Weights of a small transformer language model.
Size: 12 layers, width 448, 14 heads of 32, MLP 1792 SwiGLU, vocabulary 8192.
Architecture: no biases in attention or MLP, untied embeddings.
Training: a variant of SOAP for these matrices, 2883 steps.
Each number is 500 + 25 x the weight over its row's rms, rounded and kept within 0 to 999. Layers, rows and columns count from 0. Numbers have three digits each. The size before them is the row's rms in percent of the matrix's.

# gate: layer 5 MLP gate, 1792x448, rms 0.109, rows 496-535, columns 112-223
# up: layer 5 MLP up, 1792x448, rms 0.112, rows 496-535, columns 112-223
# down: layer 5 MLP down (transposed), 1792x448, rms 0.102, rows 496-535, columns 112-223
gate496 106:503474541517474452505508491534475523518503457514530512483492448454507521508490498491460542534518482459478472513487520510497460458509507519490568468492473545476476493532490474486476488514433490467500487506514534514518492512485485511492461529471497459500476510515508502538456502459520524503480506478559492513519517539515524500520492482478
up496 101:508521505482519542446521491492556529472503514486505514513518482513497524483518483509497482479490496528510511474521503497502525531514440494497454502500474495464504500516495514529463474543517468514463467505515470486478467474506535513502480480517476509508532487481503539482467495536500516501533500481459524494531483506500481522479485516497
down496 105:453497497532521434522520507528484470490502500492503496482505461450484505495494527428480528477516504491461490491489505530503482482518532531489513453517521505514495545505466529494523500507472486467503459495545509524501495512498526490510497505529517475509448508494526504498521500487487488472522524477514496517471480476503523480508497514513
gate497 102:450502489480507500534491482488473498514491503501493485521506480498512520494528495475515505550485530514476519507511482531463496465459490512507492536493534501479501564461492519553505487515501515483511517485518515494527477554506510489477494517470500505499484483497494533492522515487491470495533474441513479537516477510531516528490530496476
up497 098:511499517469533469559480479489487465473510499488510482522488478519475513498507485491526520525512490518518513528482499476415475493519519520479473499480499475480530500489496528517506498467459530526487534535519555507495489507458510499511499492526500512497495449516526481542560492466490550537516494475537473506500453457497505504522502509494
down497 103:502537449519453514498526531523536501485498516492515520472482555481509529487484517515458482487442545481496452513487502514529478514482468494535484496507502481524502507519490496439485493518535525463505454447479519481453512484553458482464524485486463495521527545472501505474488476502527503466509508499480475528532515473487539483452500539490
gate498 102:499491533501500523520495501542454518502527487465459497476545520452485526530506474529539457522563489496541526451487542527494489504516465525501476489485523506462451495500480482498456501521517529501501492476491537525483509522508537507524498534525493478511495497554475451475495533509476463512530531570466457526529489519485479535478495515490
up498 094:468503504463473486502517454486542533461508483510545485532528537507511524482542490504509551518504487499475471511511457498531530484542476505481552528491476488496506487517518479506539477559496495502518494502525477499524448444517501488539506490486462503488463580498512552521473535517500517495485513499504502490494473482509514499480461471516
down498 092:528495543502539507538486515518471490553460528475425465499479473469480470469491489471492466469499500470555504463504524510479474538499474536529465517479519485517472511458487539490524519453520445513531516507489511501504544539475496524494538528500483541519516468545486470485486465517505501534508489509479469505495521556476464523512501498494
gate499 098:418535493542491483481514481514494495482476498487527441516496477512516493558491511446510509493508517507508473548518461556510494522440536514513471464534509488506523551482501496521480533533507504515450491528491476445509514513493502477533537476510491513522481535512525495487518462530499499509519477503511503417543534501521517530503502492492
up499 099:555467524498492491515528517529498496510472467538507508464482548502519492491506450529527517506513486485490506490477517469495515515520558475528471499478511489531518481502473489484542522532517486494510489463541466495501523518511473488502496490485476465495479462480491507563483461503500512477485525508470540546547531538498481501518502468505
down499 099:491496474509515474464493480483506510503546499499507484506531488487488475535493571464493482464509528523479513537514503512496521500480432533453531518500485523524502493499481520478492495503464457528508480497439511520487507455526519478531493442527492540490495511522520528448517533541484488513526529487513469453475486469528537524497523508501
gate500 098:501514521483491507509508474499474487457460496518537564500520510488486513575460489519461506491505448496512523454499503492493508488471486451542569545471479522522478476486498462480507495508498506536496482485510498500533471519484503497498453525484499513497495505494506537486449524530458499453503487531556490447483448496469541513554493474525
up500 099:513490502495517499505517507509465513492476515550542496492536497484469497510529445553504555498462479490474520462518495448506465499512530429493496474478473504463553486470534494510525527502498499502452487468532500493515493501494471482527511519462517483475454504499517555478446504514486480512514491486499485482506471489497507497512564432504
down500 101:511461509494469461512541491491526501533502474482468473559531489529506521480454503495493506494512531447524487537494524542514521470538505537528483529536480522501451468520478483501531524524457474502485529529489495472509505485459523495533466513491529483516500497498467495552533515457478503543511510491500546507517497516512482458505473512520
gate501 105:513425469487506513477491513536528505537534496536486491496527479522509518505493502512526512509490509473486537483524505496469521487485517480477505500509480508485486505470530499467503508470521512513470487499482484534501507491471493520487534435482481469506523512474467477520503518459528486486472530492468440474478431482491486547520514488536
up501 105:502503489512515493493547533525549517475503467471473484467466495506549483528522509495512483506488531525476524515493474509457477480484496539500520495484479515494467492473525505519532498507492486516506480479494493522497452512499512508488539511513449493490529512461497489497526520509455511496504473479523509472510536472437485486518473518544
down501 103:511493533499503494517473526446510536541468556443505500494499506492478525567496518498485508468497485498502481522539510550558484494513482480496502479499537489476516464537466495474514483503506531521488494549503508483448461527540508509502478537506512491505468490532520494466512490514521519509501511507522495519518482500491534497479498492454
gate502 100:451483485469529540509437490492465483515509487518509462519466523518507472525499497510499517532517504564507455459469519504505509498501442505507537493528507492555547510541520459524495497485463473473485511492540495491503519530505526510475517464510514552521491521525500461537525480488498547484511510496491495526470496533464552513498481482516
up502 103:520498504484503512495531526500513547535508504526495467475504507501512523476512457498471500494500513560476486527493506526462473474538461473519494467517450531476497496488491546478502512545482517550584495464504478540515500498536499538512494512478496514527500492459513488473539565491508488508521541478477506475507495457536471521510456491455
down502 100:499487445492518497531466542502469497515517492462514502508500513504477475507496532471464503563501487496515541481502486476536518488481471522490488479527497480484495493496510456545499475478545505478490516522509481475482483492476481487486480475476523513494507464536470477529472495518464492509453485522466480542507497497502488492434491483516
gate503 104:506492482514499499509501513493488463453499527511478472470502462489482486494492506522460478495538489468472496475496518515515503483485528509533503550472503537536512475479509450479499446478445509530534473510466490462492474524526473483491436531506480474550515474474510485500523511499516529548457508523489445489466511492487574469531453538469
up503 097:496470480525520505496505520480548491468462498492513518455483503503519493521457487485471523538457496535523536472493474502520495509496506495475487503503499518540505492438483505514499500498533507510495500498472494497507534473502493512467529462500484514534542544442500527449510525535513536499488517456462496476460518538545491525530500537512
down503 102:524505528492516514478522467471517498486558463506504468521485521516464465449496494477557526444525508442503495519520492478536514471513537521501505449518487500496474528483477524526472515482470500455500484499521509472489496486533443528484496563501521459501466488525555478503462511483508479498496535478494469503534475498499477514492483476462
gate504 095:552513506532502502467482494521535511515492473532485486463512517539539499501499485516498491487525527516487490490503428548490481542508484485486502453485513497505490509491467491517510520522467477527493512542465497473514505490503477491520517493532530507532511513512540492544513517509494484472487503473486522479506507531471487511453465517465
up504 093:525509472475499486518497523497486522495486494482511502479471497498466510501474540499475415487533499504497476502527512466517495547493488456504488491493532481494524480485523539525490505522458468520505526482515512518491471511479528506517504511527498493495508489499503470534489519447487509491496514533563484465534540519486500497523507523462
down504 094:460491504503504513483523491534504492488526514507472547514531521489509445489538484501500550501496534512513542509458471521514523476491463543487554491494468526534435520496483494465505480508545516463491492493510520497535556478503514530495486490503490498513501506501475537479525472513499510503519506464511516471486491466502491529495446506498
gate505 101:507546515510519499498511484464522516492474511483504479499494513549520485477573476513492495500485535460486480503517530524499444494530526514471524516538505503468499486543487517500517533508469466511481513497499519525505524497477511509501516494470480494554515499521481522499519528469501506499523484483538487480521478517516510481546514516491
up505 099:505536472455511495515481501521441461483475552478506512531510527527547512512508509541526511504491502526501538518497499496536493484470514497494510482464543504479500493523467514472539516510555488508538526536519486481490518574537504463502478460463487518504505539497442501511517519489495492494504479487499501555540469513488494522553542496498
down505 105:500491536493493502516546508524517526500529500509502445487515512485483515481526472488464508500475489493481517480491493506485523472500484538476484533499453517501495521503531495465510457479467541479518482464514531493498509494507511550523474542492536502480518487528530484525431508495490487536503485506482471503508525414532475472496495484529
gate506 098:456524512562553488508511486529519535503488478491496467491492495505493504503497471508487524477440495516534498488513515495532532483517516496477511478486557504486522526548521480466555498508511501418551482470492507496512509552497498514509456498495499490497485483454553488507494526483485489487471473513515519517475493523482530519481511515482
up506 109:510519484477494489432491483510541536481491477501467517494483499511511513479452493506478510535518478477515458497521486523487485458539469511549499482473512524488485483502506450476483526510480468504570487504540533492464505533437514465541488494496511491495499507498506484504492516527479473485528483503462502498515517524523478502476451523454
down506 107:515514524517470494498535517471497468526489553532479532475497521467534521524484500482513462482482532521492520506509467517507494542513537479480536500519487523484504490510474508527500507559477528483472500523500456460489515482521474518474489505483444508550511493537518506490510512491528527494494495472525471515464509472465478469503526504490
gate507 099:504485471464462535459492458504506507496487467444480454516524546512507521503532490476464517511471549470490519484498489545469509493477488515522514535490471483496483522476541490512538486474517513544519514550500491527459459486518468514563482477505490493524458477442501531529459540463519524481463526502475505533467499556476513502510486500505
up507 098:513499534437532507498514468484472529492495512499481481549531514505488508468489468493458471494487473488500527507534497527484478476496485485551523525497485523514542567499520506501511503514458519488490503471462513497489466535571513535478520522525461477519500535527473521460529505444499535524495510487529475518506512488485534525513541504515
down507 102:490523517481456501490494514518462496546518464493493479470508517509491506491498493499514534498501569492573475511523523504489492493473515465489525492493488471493509503464502502526480457488533490504487504551498484553459500492487474527515435489464442527496499529496485499500479478474492488533502498480470447484496497505505505526537521477536
gate508 102:496478487506490504481479482463502524439531514465475472442527462527535522474521482478486520472526448483503462537509498445492471503498496496494503501516441522470507506554540518489529528507465489494466534512520507511510481491527456485525525541540495425504487476491461480470499525533486486521539504533505562451452484447531489484493479538484
up508 103:522465515549480510503491497500518513518508495492491522486497534482522491495496475522548494497466511516515509472510479525447489513446477496487532503486510495487491496495488462515505459488454519497500504553506486486502501465494503523524503456495478516496490475484489511467541513488523468528522466515508459466506493510538462521529486556510
down508 105:498542494508496500478500505496480520510521460514499488442483480489480491510490432460476493511495516461526471486516538469498508503518507505521476472507494530500547483512459510521496537501534509487494493502520515523502505527483484472504503496481490494500541496498505497494454459489504510487517502477508513512507499525451489502482486498500
gate509 098:514493513510463489526514518499488499468511519500581476491473483523513466494527478526514493514489473538530492525542470520496555501512489503492496497494468509492490548510508533560513496508487489510467496519505472474528559530517508477531512500473480479515495499476494492532488455500534487495472540482479486510502514518517451532482478494510
up509 099:477481502510476495544483468470458515505501487456535489514489522478517514505540519459521547495503480502489447505475479487467492525485519492438479492484459500489489502544515526529510499508523468467543482493473497477495484511510515482532468553497471459486490463500500463511507473509515488471458495425508512523543497494488484491519472531580
down509 103:495519509464537512486528490448501484535507493487498502495442456513520490534465501543500475477461512508494486511472531494479518485477521511554499491471468513528495505550466506506496512425472519523457527536488554500536493490459483524555510440513466496469491499511503460529508479509533475471554527509476533504491489517500541510484512461479
gate510 099:526502503476496523479519499550503500499496472512522501512523524446448499486468499542515528493525501496457471507470543542493531508494527460485525449444517472523529488477510579480510484544504498557528502463493501500509454513553496519469519527526515508485511493482512470534556494493482511509493571517545561494528527511483529533508482523539
up510 098:553521547460481504486473483492470495521579449526474512501488500557512506529534518463497503462509506501491502499476545450538490493511513545513501491474528466487508463513516517497504488471510473512479539543528504532486505540509477499522515496470529499500496499534478491493510550530480488501492465516500459528510494506443528484445476456476
down510 092:484478495527489540459503533499518516483481542506527466460527438476506521497493511502484502501458498508514508575489465508459484503457501454483508495501509503511506475512498487496485499510476532479490482515517503520494489489519493464478511515521488500512482484484522487497532478497483463547533499469486478458481507511542519498523543509549
gate511 095:454573472515520485507497472491475519485479506509544543518530545504494470501520514459509507516507475506519484538495496482527498506476521468506523475534539484511531511540535493512486518477507472482493497487510502477498463527514478484529486525478532503512520529547482489520524500477468484541490492479508521497519522498449496478445471481473
up511 093:491527505489537527518545518534477520497483512445551535503461520497515488508490506495472475513470473565514469510484508525507495516518526547501515533527471516460467453492501482494447492542467482503535475481534509492489472484459502487513483525492482464494472502535490514503545528484498519491498480472534495490462498471508487523500493495463
down511 089:497495504463462492513463481482534508491474496557493500505512498488515525494454493494520535488502509468472485530523517442486522489502533454503483489499465514524486547516480507520492495504490519518485499534505542513514527517527540511521510476539501509485547489483513499507474516510507527532545495503500519507486508513553522514525488521503
gate512 098:503519488498505517441521513531508538495535455543545480475565460514476481490466546473524533505515521507499469500508515542486499474521481482499528488507470508486493459523481479510504467521459499484502484494492543479477475529534490501472521529449482489499453494467497552527505489514488561493505513518485493483539462523499541490497464492495
up512 099:551486481549529520505487536514523505527494519502498481525501546491487530506487488474457501462496528503513522513553553490497472520450515483525514527503444525463578465489501504454499494460487491508497535479534470515495449470477467509483502487448485521475486467470497501489493514459479557491462473495510486473498487479502483508473496495488
down512 101:501511469439511487485506484483512557518484481469507530516493481512515504493482447540526524560480474493546475483500505480521540491490489527489517455473528528539451543495485454491462529483524477509494511515477497512553474494506519521513496493536514501511493504484494506521452488522480468521490493529472526533487510549505488494512533497501
gate513 098:500508490509528492475493488496530533496490481522518506515496514513505590508481520500521519490573511515466485516523461499489481525505520492550494489506488473484559493558420465483491538527474502517469478481521470494498491539531499471525510519535511515528444474553485517507497533509484475478517505507470490514472552507528521517452528488499
up513 093:533548484536519512442465478474463510473497528515546489461475510492513520509498461489488505501470505487475406517513459478530493494503517436464462451506486493518492475541531513489487499487562505509487529505519485461499517506466502495479471504466500503517484538492451488506518509471493534514522513470466447476490495524494478538488535527473
down513 098:494469502468455465518532543516522477490528527495464512514498464488479461521495510508469481555494493538533553480480493549490499474468536512534528496496507539516521493485499479498504541508480482500501491497486497508494478522505522502470511485542498498488487456499507484509484508532474511493534437499518552484469463449544518512542460535513
gate514 101:456492501524501499554510506492495539440456471524483506526513544493505491519501535514489497523533477515479527525475494452483522485528494458454488500502527486551516487504493509483478500514551481544517517466517469489507527455461495519485494501475507485504533491526525490455507522510521492465486492493511510465479516541508533516520527520481
up514 100:467491504522519458459491500491500524497487468549473482474473454522484539485538464558539506505481510485505486515527516499493467539514499537521530469514523468478475500463513504473458494527523488521516496515500493466457475474522503505501498497525535523501536483461518463512475518508504492500515490472502528479517493501485530509493501527476
down514 101:571508523496506493499539504529456509523546491540506528482497499516512499496495477477482488526534502507493528503483484515457448477475496504468453525484481522512506555467476495458489544530494489470489459493509525544508534495490476493498539550503480526497512505492509531466534469486539478488531541493518497480524525494493482503507514477536
gate515 093:524500549513510523493471546511481485449480495479482566525495525541490512512553481483496498502492493515488503465541525477496514476530539538527501480524474484508529517515469510512527486519503501477510439513494488496467529510502541525533517505490550509482551496508508490502486488483492479470537560487482496497516475486480533554477493500511
up515 087:481521485543480511489491530481529523482542553510499519521514523493482482513511503471460518539480445515495498486482478522535441487485504486489477492538523468496527488508513524494487490519531521529505516502518515520452502519502468472490519537478535486491489482487517551528484527517514470510469509499528498530512527471505504503513483518547
down515 093:482495543478511477525468510513463469507448472483473523505489475508514512500495478536520496523509530487472469466532539446484512537501525502523510528536515543542499439507502502519490518498496473499481528533493500466523497494511539491505473490565450514495521480567499478495507488502493508468484496485508531421533477527527532523509516512499
gate516 098:516534490444508549514509463479456463464481486511487481502533485530516490491446485468479482514493499477518520527462477487513502507497456485549487508515477493498492481498471505527494529474502509506502506507527522477489488471505493491477550541518536496514508491539508499450517491527469453517466489472486494515501457549481465497516518484551
up516 103:474499493492462502521535531462536487530494476466544545495479471471526498504480533535462537494493503497472472475502541534464457497508507540523505492497511516469529536513511518485520490550506482528482530522490522498524473490512516516504447520528508477492465517475480506526499519513513551524498490521513516557468523475486478494467466539500
down516 103:516519512464519534475488500544495471458492487496486464497533481483537523507496492502512491485474468498500521504473494442497531540481513439458465510516513424492470489465510537477498502509482499511486475533506494469499509511513439491509515493478534524541487509509526466493520520486497459527474504495488498503518540502503495496460494468469
gate517 100:462514503455542499506557516498499545486484481498445501476499473507484519447469503501558501509474503549537513484498533513503520509477463509476551485544508480464481481502497498495511495545477511474550454508537462489487534510451480500482451488485541507473486489483495474484477484575516516480515480540463507511523500479506519510481519479501
up517 099:444512486525531503561484550547493494529459498523483523506512530512453506518518471486472517517504500505499471499508516422472492506507514532486490512530472490492504510476500451483480517490474523505445494478408494503476464486516518537538503498477488479501508463475496518554467500459512472495524519517524528540483469499469517498507529491521
down517 095:524505506472494515470485463448480548441514470454487490476511453486502532473468480488532536500494494487493579493484483538546556496486480511545524496477501548503516514484526516522487513527509483471539470502550488502536531547457474475474501485496511484484505533490511522485505504505494513513489487475510471494509505487501525537499514468537
gate518 102:466510468505436491473482489480512570492508518546524487474526508482520527493471467471527563483481496498507461505508514518489512480504503523511491515510495502485531485525506468483517520535546504553518413511523481503518462482515506504520437487569491511498505499508495489476504504542523462486510485495508524473476522447511541536496474507498
up518 096:503510499525482509494490506485474511491513534498501487478514504461549478474504492482520480490463480519505483514436496459504477514463469513466503515502464486501444469494507479482501462510498510575473504512526483507488476475474484491526516490541503462488504460515521485467485492541468474479506468497528514504461533494477499503495502485494
down518 092:482487515517499449428510507537525511507499502508468511503493484548541497485470566496491516486542484463504518502490491508469509505484530477530457518559491508501503472505458496487465509567473510486505474539506513507529504464500543510520482492507512497495572534539485450478467509551496440518461475496500488518532513502486534528480482492545
gate519 099:511522514512463511487525525478518469490520511515501468500538483491490531504504532506472507538530480497513489473449489519466526469514479484522484472533533491520512525499464509510458521522521496538512525543481494474472500451550503493512529503490472540497480527532464489523490485509522459500459467490560474508503447527525523515503518476466
up519 099:466480445467530488492488513493515549506511526533499515487485532469483478494486471522525482534548520576487516479512485510507487483472514483472511502509521536512506481504508478482499456523474477483558528512527487486475499548463511523534506525509513531487482527501516548528503514539478483475492518508492478431523517486522509540524496485484
down519 102:433524538464478492497513533467509483522494453460519483506493562522493541478501524499500491487509501449505481487506501534490483504471507511506529523464486436478476521515513506493477531481553516505499509478498495467464518531536555493472465461484489496468468484546483512500458488501506493561521485492483534496446520492547540498526464506489
gate520 102:477524480554499472506484514525547518478526486511503439504541524542484513533479498508486512481503491474505507496527471479499518447505454482535518530528456492468501497536477528467517542504509521509497492520469467499441522517568522559483512518485511492508481496466518478504530526531498500508486468471570472479503489502483532519499519489529
up520 104:488499524520546510497523454509518525513488486519464435521501475502513507497514440481518494524505508470481540456512495492466476483519491503495477506558500542476491538550473495513544494482524486445513517447509498471539499484534516446516518490527507471475528499506493481498520516481549501492462526527482480528495528516487497493479523479534
down520 103:504545508510513508528493473482473522495556513460497539497469519497471519509495526507501467473520538516555474518509503506544527462511508478506507494505515522560502494539443514457511537516508466499470515490558508497499500463525454528522497539525500493516515503477487555505449521523491512492523492519516505505524530505495491502450526498500
gate521 098:481519522494493518539507497487449520500486485507484500487492469501501496511443511485467503539515523487482465496513525493464539524491484548515541498533516513460483497456500453520540519542497496509509486447485500513471536456525475483527481508514518488503491513489514523494498499518464497505512491474501510550486502503478559489548469515490
up521 100:548542497497495494524506510511501488481516467525513481469521522509452496467511495520483507505486488510504513507470476487478502515527531524544476471534487529522498495521508463527473524508521510505504483476489510457485518515485458503491480478532465503569458543532497516503531460507503506503500518503488533484505540438486500508529538468496
down521 099:463502509474509510516478497507489528517507505503503517492500491515483509517474536512494535490495509464517470474527512516473505514448513473454508480436496511473473527480483462478520536492520470494504583527530512538534486489487525482501463480469466516442510503496510488513438529505520523505473476514504481508516452491520498524527449496513
gate522 097:508506502489491502505479505495508501524477523519497460486464477475513501550518486455514526535484520523530515471516498514474494482467498517477458546507522499430491524482487500523493482507539468457488497483477485512512550534565498499512516514481531516505493446477456509522519505488490440488495469489465488517486517488501512510520495501481
up522 106:481508494502515521475488524538462467509480532454488534481530501524490472442496518542483511469541484458479490521488515473506501539520507477524524496484480513562507476527468481487523507546457547486502530497494493478509499515479544508488487485497431488464484517539538483464474518499468510465497474546532514517516479496502473474491516471523
down522 097:510496472488494507464469511488501513478521524511550532493496472475527518519491554483506475499555508512485465442511488499497485547521509511508522513508519504487456505496487509494545474495533458526506517498567538548534498504492528530512480531506510543482486517511513526516532523466549495505523530476471517501480483465522502516501527491503
gate523 098:501523482527440505519468510455530518500544505497530507511475512531471479533511568536517509491520508498499483479536511490504485504486475490516488511485445489499499538507506511517521505530481512525450498494526492507491505511542530483572518454468484503515480498504561535547476529515492471499467477500557463498533482551488455486445498494494
up523 101:513495478506491498515509511497484518499474486490522492556510507503489461485521466509483539513513482518456473489483475483499449517502516549482515496476522531493506480476492537478529519513483498471520514533498550500504501482495496509509453520506509489479501507545495490504482524520507494520504517465501532480534497491508498507519494509462
down523 102:476496500483521533458458538463546484498490499481481537467519476496472525504486517508514497529490469529455503522521477508527509449478524518497498534493439464489455527554514479507511490479510479500491544504504475506500459524508477506544483497496499488515443535477488486453525492497487503488501480539504457496483561497472520500447491490520
gate524 104:479471500496464496467469471500507499473504497451517453525480529529484471472482529504513542514503508469499457512516506461485513514542508482486500500498508493512484493504542506507500509488466509519499483531497495509483482449502477539457508495497524485476465483516502463486518496486462449510506500517531531496535517533479506478518510482458
up524 104:504488508531500456499495504461477515472471499468509521499497502466482532575510498518515460516552520524469454517508473494506479500494500521490484528488465488538441480554491502497462512494557515501479504495507542461511467520530518500484484463517531486488490460474540503495494498513448488540517488429474523492474509529496498489538458519527
down524 104:509536506510511517485500500526521506497508511492526469512518549539570468466512515519472519496480470503518527508522492472479498493492511476485510498494513493483508513482531460497511526514468480482523466507491525508515507472507495494537532546455472503508515535516516469463489519526523498509482488554506491511473489469523508531499502461510
gate525 101:489449490510487515518500529495504512481530521485519512459503478497490548518488539541502506523543486489520481495477518510485509503536491475514498496522512493486502529483548529501528521457490482498522480486554521524480525511513491489545521515519479512531557476484522509469514498478473486471516474511476516503545516475522518522513482502460
up525 098:499469507534415475504543496528469519494503472501488480527482493513525505508483476491487481533498525532522535479416503533465542467474517501501517476472485527484454499513487496499526487461470548516518478483496470486487503483490473526553491471540498500520483518500498504489513486422455497462485480497495495526504551521470509470531476491487
down525 100:498519517550504528525501527519479465478495507513489495507519489514550490530509481484502498465513513479531482494506445481513431524431501503458509514499506550511503480497530487451458499560516490463486519468471527515469497494478511519465508507421439519509491473488503496511532513517495490515496475563494507529510505496513535497499509491497
gate526 103:500527517477486560508479521512512532470524475468529500529527551521461502470516512484498475498525488540485512539496508451452494474474495547526516489513535477501486498498520474519538470456538512495524531515464490551477508489493502531513461489462486483491497516499512503499535479501486486492496521506502550488476468469463534512483527460484
up526 106:463487529462453505491543506547567525525518505521500488510512448515507521506527488510495517492483538491515478453491494494546489536533479504477506509511481512503505493517517509509508470522503485498481523481552502530507478534516469505482528499483493548519521498471522481462552527504488480517508516501501461498530507476463517485504503520519
down526 109:533504507504516538478495520495467499515477533471511517494473542508493484460468433484511474544550507518509507458547491486508491496478518510484529495453509495505483513490518486507525482483505525538476497542486532461497517454532516494507484496486516466524517498521488525549481476513579507516522546497506525506492477482457466501511482521480
gate527 099:485506495492515490489485526473537510543551521507496483492493468487479469540514503451416529506489538492498499509534514450548469514455522485487527511504517489502491465519487505502486510555509508529479485499485456521479480454532454507506452501513530511496476511471488520480517491544504460501514497459507471462489500498511541498519506460513
up527 102:571513508508469506500524521533489535476438556480487468529490509525495471521492483535529470501525469485505465491507524485511520505494532448500484495490493474483474513474486461515513469490511505472516511513521499459512499455501482521488462521518498493518482468491489455444484514531514494522500519474472551502528509512462494518493481484491
down527 100:481430516504497476507512466499529516500484500493450535495478506500514495521483501522519505469487516473495478510468474504520473519447503549490483513540446427516509505489534543505528504480497461498463491476547524489510487489497490469538489477485499503513521490505478512539486504493510441497484514490505488514543510475491479492534487470540
gate528 106:456477479492484520482469525528499518509516532525497497502476496476534518506495457511476460539478543508459504464510530507518528497517492493486482534543480474468475489531489500504495507459517485513516477538500511494531486499526543482498574467504523503441522533472489493477468477489487515507516502525503497509532510545496496475503527502501
up528 100:495515511517510516476512487512465496468457489505490513512538551528490507499539534524531473469506566509464497510534484506437471476504475477521520473473488499500486501521489516501498484481475466516502462498512494500506513537495502490564488473475471478510477489450522503499500505476529516501475484448513482532458487557487537497498496501480
down528 105:456482500521474511522557491528545492530546548505505526485499496468486520502487508521519543478499471524513525454475516567469539506522534547522503525512525475478500492468507468500481505477545529464524499472494514462486486515515531474506521520486479529482564541497449487456505495503488480472512489544506456486516494505508484474470487524541
gate529 096:509514489525537478498490522543498530493490503481465510527481502501491484473510532485470545484446488502539533451511498447513426515480486502495471507514497442480561475479476524479512472489488503507476493478470492484487469523500462535511526498481490471528484502459502484537518510520501496495526507517484493496496535504483479506495457529475
up529 098:515486492528570526484494527495513499485491496511486492492519514509479522499480520445524512499509527485486484527450496504501505527510463515508513523511493458547529512503508459484517515502490533506540495489485508533528508545468510505486497541517510493493474463522502473473473496535480482456526485472490494508518474491475497515468541513527
down529 098:473476488515439507541480487491525526489522505537490475532508437539508497505506482528472476492498441501492500468491480466549512467488513481506484493491547516488460504535483489509494475497511481511495522535522469494531512469502499476481491497463484535493537483456517541487535504516479505495470514473516515507486520489510502514517487460462
gate530 096:500511507457506512530532478529489515501476490459538502484487500500486521534474517489500503516496517543459478454469492520492484464501523527502512467509454458463498496460525505481493466496485515491483500489517481516455495517512537466483504532481470499472512487523500475504503511476484498544465491537490546531492487547489512431439541513504
up530 099:479494487550538529506494460493508469500506485516462480493501469496488505450505492505531563503490464496536494524519492501507519513452510470508507505479544531471481487506483467476510539485455522502547477543466542499515491500481486525510492502539504515541459510480486539493518453544499480491541514486528496489531496554494481514497492558541
down530 098:532532466485450488495496492460488513478527503521510527511550557510495469536472509535508454525520535477464512496495491489479506504491520502469525527490504478471542505490484535549511432524504501477486510503486476521490478441488506483516515522513512487517540508487495513513509505485526498493440505484480492483504531444527470523508473481443
gate531 100:494551486482518513507538504537511538490483539497483541537489470513516508463486460497464497541487510504491527448505508500448494477510461523477484487513471498516496509482481529474489450505517551530448513442487504486512527521533475478490553524492541500487513494559526458540505503440500465471510482500503517516505497491514516484521479470473
up531 103:491542452547513514481478442499469480497475526483506481488495506473468483481502529527517503493535463465522511498477520477488542532494500493500521494458493541484493504564497467492485555471495509462519473493481548545489521519511495501542487512492499475482496458503535475486527469540531526481515531522556493479541485513506501484497517473470
down531 103:528500477475470462510520507512470551480548495539501496520501482506497483521463552449468489513538517462489472448516478514518532514512526487480444544511483501495545475478476515544518502502478468499464550472477443466484510475497491459503454481492479526519527489499480510500468461476519520521465532469495475526469497560494482521544499500541
gate532 097:467509485533450498504486500491524508521505478490511533517466495509520483491538461481485482500515462479529480539473488473470505515504476507547508513510484502473471545484453502512480482484518502538447465505471521521485541489480506523492483508491512491513503528536479501512480534517482497484539523491457497511497479526467463531518492511500
up532 096:485492483537501517506506453538480516467510475501511499513475491495524486513540483516446527520476542550500498517455536481488471463480501549517522514494472466545524513489498474479462494490494447518513477514501512518471517518470495490491494501487487517509479524500458538497496533498510455481528498468464519456507540489540500506506535514461
down532 096:523501508528467467524498520503478494508496475497496525490503542474480515524433536518513486512500462424506486472517499471529513473526507427515444477493493518477465544509525491498513480519514511491490510474495506517512497535520499484502475525492533423489507523491539500512464501525501512534515523473485471507506495525523508493519468471524
gate533 098:513543512492515503540448486481531548516524487532490473489473480512509559527526485523466501530490525501505507488515527502535497483470503538476484505532494556525494512493496525485473541452498467515503491531519564489509509488483475528473490525554484475536518460514531505508483480485523509506523440476500516530478549535494561506483485538474
up533 098:541487449501430493470521506467466530474523515484522504476490491466500479489522501460543522517534520509526498548479501522491491528514534449512495501474457519511487496475470476492511510458522487519502491506534501477496456475512467465529519526481488454478452470489519497514478486497521476480504516471515526466506476521512517477507452459528
down533 094:482481532537507515515493515535470488502474470486463467478544497534532513502520476509465520495455504509492549479536526495512459449506490529494508483496556493463531467504488488469508529473480521481477532487473440530507482508506494524513525489482508508541488510484518505509525485491488488543467509520511497469489530455496531482473518521468
gate534 101:493450488519528518496511513520516490525514496521482483472508489470512468485529514479523482520459513474534498532498528527476523494531484528458479487530504516467496451497478484522458499492507465514477482525501546484505474490549500487483488461484535488550467522496499500490517502537490544515474420530491531501509503503477554495512423495472
up534 104:534519486508487527511499490465509498505458511462525544468491499497469457468488494520488490502481514471526527513465489534448477486515489482491529544506494487494497534486497518512459500521533515476447434526473532520466484485465517534461487496513503481530451481462485530531546488495476556485508461496512480506460480501469540530470516522481
down534 104:483513526511470509530523493506531452473512521525523463490469518499505499498497548537485522466526516517500524490489498494514506515478520451511480520495538512485472503523483517502484524504477499505502546494514505536524523502461474514488530552489482477498496488447536495454463527500522495506505533503529501478472526522532484502465502490492
gate535 104:500503526505508523503480502506476466559523531441465480487505483500496510475492483518485524530453452507534522504493545440467518458517514546495509513516481519489484528489517483466497495478516506507516528506545548499510527503468483489433479531535484520499510523539534503536486508512556500452494498463526493505494536499557526476530503488523
up535 108:534513541534493466529497486460504429460508533511528451539525525504543506537491518473480482504515487453507523536440514471510513466506517523497507469483485520498472495472524470485514478502513459493537494486524512531521506517477556500516479487505495496531508546519440462504484479492511491490528530431499504501533467493529505506518501473500
down535 108:455513512513542486505511464539471521534504524449542508521513508452495472473485518544486522491484469507458498512512529550498494490520514490466477495506502448479505534489494519454469505535479508500504500472456497519484509542561467505487477506483511452450462496467479521442489504484500531478480481521515524517497523510505498533501499484498